Each number is 128 + 32 x the weight over the matrix's rms, rounded and kept within 0 to 255. Layers, rows and columns count from 0. Numbers have three digits each.

# layer 3 MLP down (transposed), 2304x576, rms 0.0446, rows 459-503, columns 0-71
102104170114147142116138143140096128174103123136152131136111116157142061143119196191141109137107154142106129129166154127083099166169094095117095123156129096108100175112119107081112135122132150153121140129194157142123
152149137123133132140152164071192167137151144145159149155157074156120089139128139133057088088167108157148183072155172077041149135112126084053127192147170151112136127143103154150093114136147129127160188132136118143106
129129074157129131113136118144140094050179108143079158131130189125112132097028139096129045111153173131129064155129141159110144128141221110163106184147178160189072107113131140069116018135186126157128144200106199096171
135139182159118057122098083229096077179131154098102130127151148084158203122103170140101133121108152204165164116109081076209145127075121131172177104160178130086088154151131085110124155120130101139120106199139041087177
112178098173182070104131136105061162137108083142131172113203082073127163101106084207162072066067180139128216171168139165141125029158152165079130116157170091154154115103146087067142161159118140185105117116104107150072
119101157094156130112123162118077063153102126159142156123105127087129102174136120179146184109092126208114143117132124157118141152043132093087141136115093125123167079135083141114138128106081085187139182193063110145117
107146113122142135075136128147120148136147154103128099146115097117177120079116092132119141203115123097169130129160131106140119120123175129107134155204094096054137139122132111099103172135102130160144159145139127144143
141101128112132132103142189166082145108121099138152059079131168116105175080059135140087165160158030155178083157127161133112161137146171104091176116095104132138132153160106123148086144136138106112190080162123151090115
154139151120116145083123167100095064125111167105125146076126128201142168144166097136133116158153127098048128094108138063065148151124169133123123086103088102102086119118096113135115083108108122128121198115149178183081
180131165131092161125108135108164068144152107110155135176092203102125109169212101100159110185092150131095099121041105095144154130119141164103128128128203109141112116141122149136159153163103063126155137099153055184163
139203113151225066199080117108186141115169177082110139100200129103077178102096120187147029124119181110194155070096132142091085085145091125118098136161155104109143103150098139124132032107125170066059119050166129097155
194180145079165136110171122075156068096114140133129160101056123141114162176133114096131109115087145113109120082095116177145135138124089093141171150137121140161106091095114177138142129129086176133104121108139188098048
160134119114127167068069129120136101123134107118122108124146120089151133118090127135136166176124086177130122085152158075118147092126172145134125135121136126176145124139132173185125120104164137119145131125148158146184
098155053100098133112113149148113195126105163113150113144103132141082166158192125176093101127105095108151058141128092142131062117137177176105130099092137122150143087081100083159114174090118130185097090125117102135148
147135154155101164221129144145110137119145157159131188108093126129164132174125096105134118146000100141131182101123137105130149164078147091136108118158113120116092118184059089106123167125118110085126152120161161103125
110178152127112181141071076094114106194111158096117116096147091161115110153065121136120088116161127050199180080132147147112143115145141125131102111052119119140132124129090109182103148153134089155078145132119132155157
108088127068145116076138129151117143161119092199079093168127167150169164097082078115100113134130171134125110146127095106183163144134094150110156124189130072154166116096161187071142112143149091106108190120134131105123
134133170095089185114198102075065143039112178110119148134097095096124055172115169078138135119113134170176107120114144110178102160145118177112135152082137139125133130095134141166119100117065131109134099134123194080072
116057100154097163118111104143119105141162114209138113149133154165129098149107142150133139161157183173124200108096199140159143112123125126119177102148142135147120117078134154184143164056106126098102130098101137099131
105145157109145124143168142116138145129107140178167106113132075099142147195152116125154105101132134167115091137081158093144136085142166109122102082142156128145114153073095148129094054152157129086145165116106138103137
106130173148129125127195137107059103162118196166190116036116146172099154126125100141101094110072084085112153161172152165094105126071145132114165094167109164093117103099131124170143093186140067160121141136158129135149
125175058127189091148110075138151158073100121104183135114128109102058138116134126088205136070161111117171111121100168158119153085097175153121131110152119167153150119123161069169069180167118177126079089117141146133117
113123176158110136082105179163162206087104116135102053149102090138114147149164086166151125109083143052122100132176107122147082113124154112104125143119140131080119127148121108129096106161149120118137124150154111149138
132138044081092095113110071148091148149147106126169155114122193114121125090136100156102176156192165135121090097125138124106195150134124121121132179139057123123129165118101127165165101138167114122145150154120125090091
150107085105123085111169112124132150133156151084130140183126102185126138082110132055040090095139143095135127097190126129137116142128119123112159130102181088175074117123124190072147145161104135096152114145124129147085
136146122130130160136139122086138081155146107083117087132093195119092094217122133144132131151162085110130130152097151147114191125145119167121088130130115157097113138084147110142093146147159112179164148117175115096126
120123073150173112103099208082201123118136128140106130088142062187090164128126097176124174111142125101158151111146113128140105168107077129149096140145106091133141197162127181102138187125153096166131125125105225128129
098138136119136164134123108122127109110137069160163137193058109092143213124117125177123081112136120147163182137073121094208122172126120093149187105095092134111155177125119095084145105181116127126096113140075084131178
033186125163107160103090132150105114094138170158124109138119149112116145081089121143117104106136118144088118150171078139162127116141084120186143119096129091154097144166137142123164096139114128140130122151131108131161
122108149194142113148115136112150154147171097101134106171129138146195107086162123132134162169008095094117124123067085095128144148169111112142126121165088093110141108109055172122143169129140077115155130138139112165054
084060135126149105165203123109157036122143130146085138151150070149097172095044099132093184139189159097109167098133153166100140151125129098126155108086094143124068168118102118131071086114056140080179158068185081110149
165119113164152135083131134084152130158119155143174148087138160135119144095103130096084059137075100133083148107145084106128106108135097131118098136131126183111100160132144081175118178136132163141120157208133060173175
090100174073128161106091079110185160154144156135157086124135112125177135101153125144122185123068147096064103092145146111185075119162157128129155152114139138170115176089099159101190204143121119113140117123187147117137
164160108168046111133135117117157135165116143139143081172151147117133091165087078135135135125114151137151112197105143210110176129101124181223094171110143140120145148126161123150191111127149142132095117106098113077061
130113155152136128086128143150112093145136113121139161131120166082103149128118152146111127131117100120124139107130145182142197107118096123070117187086115108144129105106144149069088120163145204122171173093151132123089
114102102121115150150118105125171093131102157082156167152138113113116119150109120097122089189119134080162130074190111127121106138150188153130087069081075104101141115122139079153139157106151137085140101122135136155074
140122080090185133113160105138100092079108159139130166132166153162055087107115168150164118133131084116144096045131049176086149098128130097168114123109169111119127153179165169157064140077148116153134133136146098185100
123122150080124142118085165119140021120125173165165150137121140121169112164077114140131100138121136130152167113144105121110114132104117153154117153150112089105122157124086095141130157112117112117122083168058100114182
084120144079092117149170091118125121137116152149099159116168083158146066134149113125124121112138124143094170130122097168131116183185161127141114113090166143167152120084144146123082122148108196127127167073199088128150
133091098175102120075090138111105150177080102141113139182176149153142126129103171146122148061083192130163153126160140112151113138116152080048124170094152158110090153158148111146128143127094130046110143133104175088142
136120146117141097136117162147186110149090131104169095156132112124148123127106113150097135154150098097143149165117098103158152128137181116116150150109146126100097162122119123140141138167099128149070066137135132138120
104111096143133175137161102094148144177072119145194130124168109135147088122131097134118181139131087182083140160106163122128130083170139108160118186088132135157134072116111131155116121155155116130108128088104142105120
130142154142149120133166221148103142138104152121121144131133126161145147150120173110084118056213108115088077150144119181116108126096190100075098098072145206141121152116142124105195087099082107114046100109115128161077
109143126156098102127113145110173129120108192116126114110134105127102130132099114108120148102124073137136201162124102156065128131147151101119141134096159115116123111106174148116147125037119135155151163221141069177210
148102144129146148138177127115146142183124148107131131112141140117110114157178161169166149122091133184121100097137152114112115090138125138143155149096110105185147178152105122119133127116107157090129094110088138119166
# layer 3 MLP up, 2304x576, rms 0.035, rows 460-504, columns 0-71
085147140069155093180142144146052116160140124149161127079108114128120133148164189189134167130091103107081092182106133097166172197142120170167103137102101066142114106152163066123126196090108103196130108203094125127084
120128132132108183113151098128143125161099060156182122101023154111181134119068164137070120150127118107139118133143080061147172127071128127159140170104116142084105183163118124084122182124082205158142204089122111132138
116143114146169105100165150161086070183161122096102088077093174075132201165129147116074159104135134149084144091172126125132105150072133144194156102131116155121138210081194097102129134077086091118186112097136130068120
072154088142173096156163082107122163114091108098151111141056141089165155090088106183134061135083141150150118138123216169075150168120119103091061134131132106150160127070194152125057198101129135179101126148063041088110
121144100077089162149124139129163061141069080128107102188126133129118140119137143148076077111096139144135118145141145164120128084133055117183129107120096114165106130110165118152118149108125099129085240160135114148116
086092075117100138182112109132116099164172097176130088075154123195142109122140107146113155176121093133172107064194067113130097148108091129156096121115124140165153141118172081158086109108092149215104150124173058111146
132163074133180118141163151124168141208121144127112130125094142113163137097154165132105161190153114155158162132131186089097118127137149085098125125124076148094199183100141124135107139148138157137105123141165035100118
104086125134108155153098184165128136118147137103130055116129185089126182178173109160145142101101173177196115077193090130062144112167166185087165089146081108116115128017093133127105188100125155129194217125140099069084
051096107134092146110148163132161111156175136171106117162123155165112155117140179124117156134117151089192116097139165154100092159116099181175084092119125138152167106143109079076122095111165164131083118094068116105163
135111177138120179209119146164120097117086148153108125125118120115119082144133133108139106098185167162196127136103150107104143166100064152152133103140105162107100141124164143106123125102150117093128116106138104101122
121094063171083169138095127184102080130173119137093086105185137138113193107173137117093135116137152125151105177144119102089194066152165199083111153110083109089122179121125122137102115151107088081162173128126118148141
111125089163129176108147066100150141102132140121103145058134145116158154146179117141088096094164131140188176085115102100112151134118141133181134143095114142070139107106132159102143068127082118140082138101143083083069
079120115205035151098139075164114117166097117138122185121140124133143097154155180149139141122142128081118158118167098158153136099091144099175178106087139115102126112114105101111168118159145106158113150102122133126144
102132058147106166133112188117151096121171167153134095088100177117125130097129121177096130178179160145114154163132106106098080112173099128148118158128152136088082161140102118079153143110155118163086150160130114126123
107182137136111147192124080152123166142128044112131121133098128148224162130111134158143108123083112166146184200097112111130130190139164127172149132083151170183098164050164146134110096096126151174146165069105159129081
122171106190161182134124149112087114193128128090142068150193109099121110146102066113103107090160215091117160149079113171132171137106145118189138156119113111073119116075194067124132152147073079149151140148136118136071
163189081135107164142116110139062107143107116133135031101082183075121124136190106119119181161126133112132154139132170165124131104115174177055080123085069096125096107135101104080102105148132125081147107096143150140141
172161118120205099116135104079105151149141055126143123062098144116119154129171125105173148116129101152103067174102180135142108155126102085104138141113151134137156130139069118075112147118148111120142083104127108141085
113089073103142136182110105105079122151153129163107150121117177125117135168115134108169128149150141122165128140194132117072160172143154161154118125108131097191077151153125174139065145109085122130163102063102129119138
128183112123129147163140160094063163157113096128183148143119143161114141178145129164154163103185128162134164184166188104106144109151128080129098173138136148093111106152134150156153188106099093099075123148115108130142
170160111117137130163120217120165144127132108082120136147135126143111109133128121138102165167155141168108188138112052108124175142165153107116137170060129132130134115153128086113025112086102077187084190128114158157150
146043164121112179181192072135078125128157093137180116195154165145116103124186159139082169103167110099208138197098149097152179131052123126158164147157113166125114103082144106114116103084134078130148116095127146140073
085143113189068123129126153124156122127100126113127182129162218105124159110119125137098146119145122153087108141095078110141148174127173104110161139122119141112041104108137148067148130084141125203161115119122105120130
161124133180152117135181162179079075156097116151137123152088172166141112175089128139116141183133154103122133079174091190138183199046093133120072122109126079114083124138122158104106167122133178132140077165083155049178
175125150151166193149134111154123144142159148128156106099140154133115076147094136165149091128121136192154138140126158161161116145137056099140161120113153113070132121076184095146167127125170156135103160108114173105053
127105145131100106151137111197123132177137093189135107174118143134107127125149130130129144173174117116158117193113149110121138111163094111114210121085103163161063142110135133149124157084120164078142123147094075140106
104156092140139172156143179132109156066195080162175087148134152109128159091154124097114101161114108180132095137149122150131121112158066186169048134125096096128097139151137053080139114166135106146106176172136107048081
142175118174129175057169119111094139098099151103110128145117201147139159117140147140139073110135131129126164131145142132140170149104130148116117099090116101155146153154170144071104171148180151130136106127147129155061
122141158161105086121154124123161111174124148116132116142168161157218086076151199095093166153152163125084152073090081115113150137114079126127126140119109087132117198112150161138097129109131143080128132129086106151136
030164123199137194192144070143169146126134186128141172109136177138117151162150128130094147132153169163093096159124137130127189181068094114123138153076097146077087136117089126165119138183136082165133112094126161170124
036094137110147150129155157078184141115115117132146180125130184125173143143159138143119139110152183126167107110138148146166093146104092171141109108119144083142167222142113105116093174113158088129139169118162112054134
165161108145129123174113103162120136111137077175146058062118064139125144113103139166137116110163174128165172075189094117091122158192107104138079167130143110126107083115158127109120109100098096099107172076115113106090
152067121160041151105141170111126206117178117120101117161122094125117098059103129154085086114142116129125134156091184101139092098126100162129096174145148151111141132173167054179111143145156123128183179098055149118144
114124082212095115172160145111161055111152096117152099113112153149127153150162138121061150109119116122188102159108104158126120180121107129152096146082124111084127129162188119115015131184103061167093114170158205158038
100118149079172153182092130166146131107121096155121128139124194131172144107089174132157098131123148098093156168111084149092159111133189112127102190079137093181169107140147114142149116094115103126075107176147143145041
110134119108096081081096119099128133171132149147164126059158193177163180143099162121138085126110155123084130085187144122110166116133094130113103180096096128136136163129174095130126217140120210145120170132082143103061
108132116163162134128168114088083157118188089132173145083140135098131131154132124096133147140171111071123106164139172172156122163119085080140125131106112133132103103146138096162098095086150085139093139100115139047135
113118158187205156137111150122140102137192121100115081119126188107160105123149080143130116179158168191136153116140091123126148127082078153159110142086119136097086101135105117124095143110077102128140083153162087071132
152155107157136129143138186115139112134176080130117129080087140115132162159157123138114151196174131098119175175150098168137124145120121150139163128145124096078097129138135079115167174154107126193129150121096142150116
071132093185091165121168105171111107164188172111121090120115145243102101108136132109162117148142150116171158127119138181131137144119109144042132113151116091112084117111160146112046105182123118112149131182134084087131
059064139135096082142092137159082139129139127099101125157080125155102135174132147182144092118087117139119135142159144072126161138082138125134139151147111084139207160140141125192124120162085135161125149109135116164168
137179157112138149129116094092155151098093097109137167107058138129102147110157068166090144214147192140155163114125119105108108090172134144169105176102112079106154087130132158160069175070111129100118113160150160111080
150111151135051132187225120116136151091162137205147085141113132139147140141143158145097124151155175123153175082087150183101120094126147110146152170096106075099206144066172154107093129124108108133125137138135150118132
142129148102104092128105151132060108077099143121143155143107178082119109124156199120049106146164118092102181085113107110168083129116131160104139086069088067137181087069162120104162138113073101187164131154142131119095
143157099082101144139159126108145132107145108108114108106097123047120074142086192136096124192118149108099147124059111176146150190088112157115130152092112111132133116100130073159129097092138156166184105109117155143121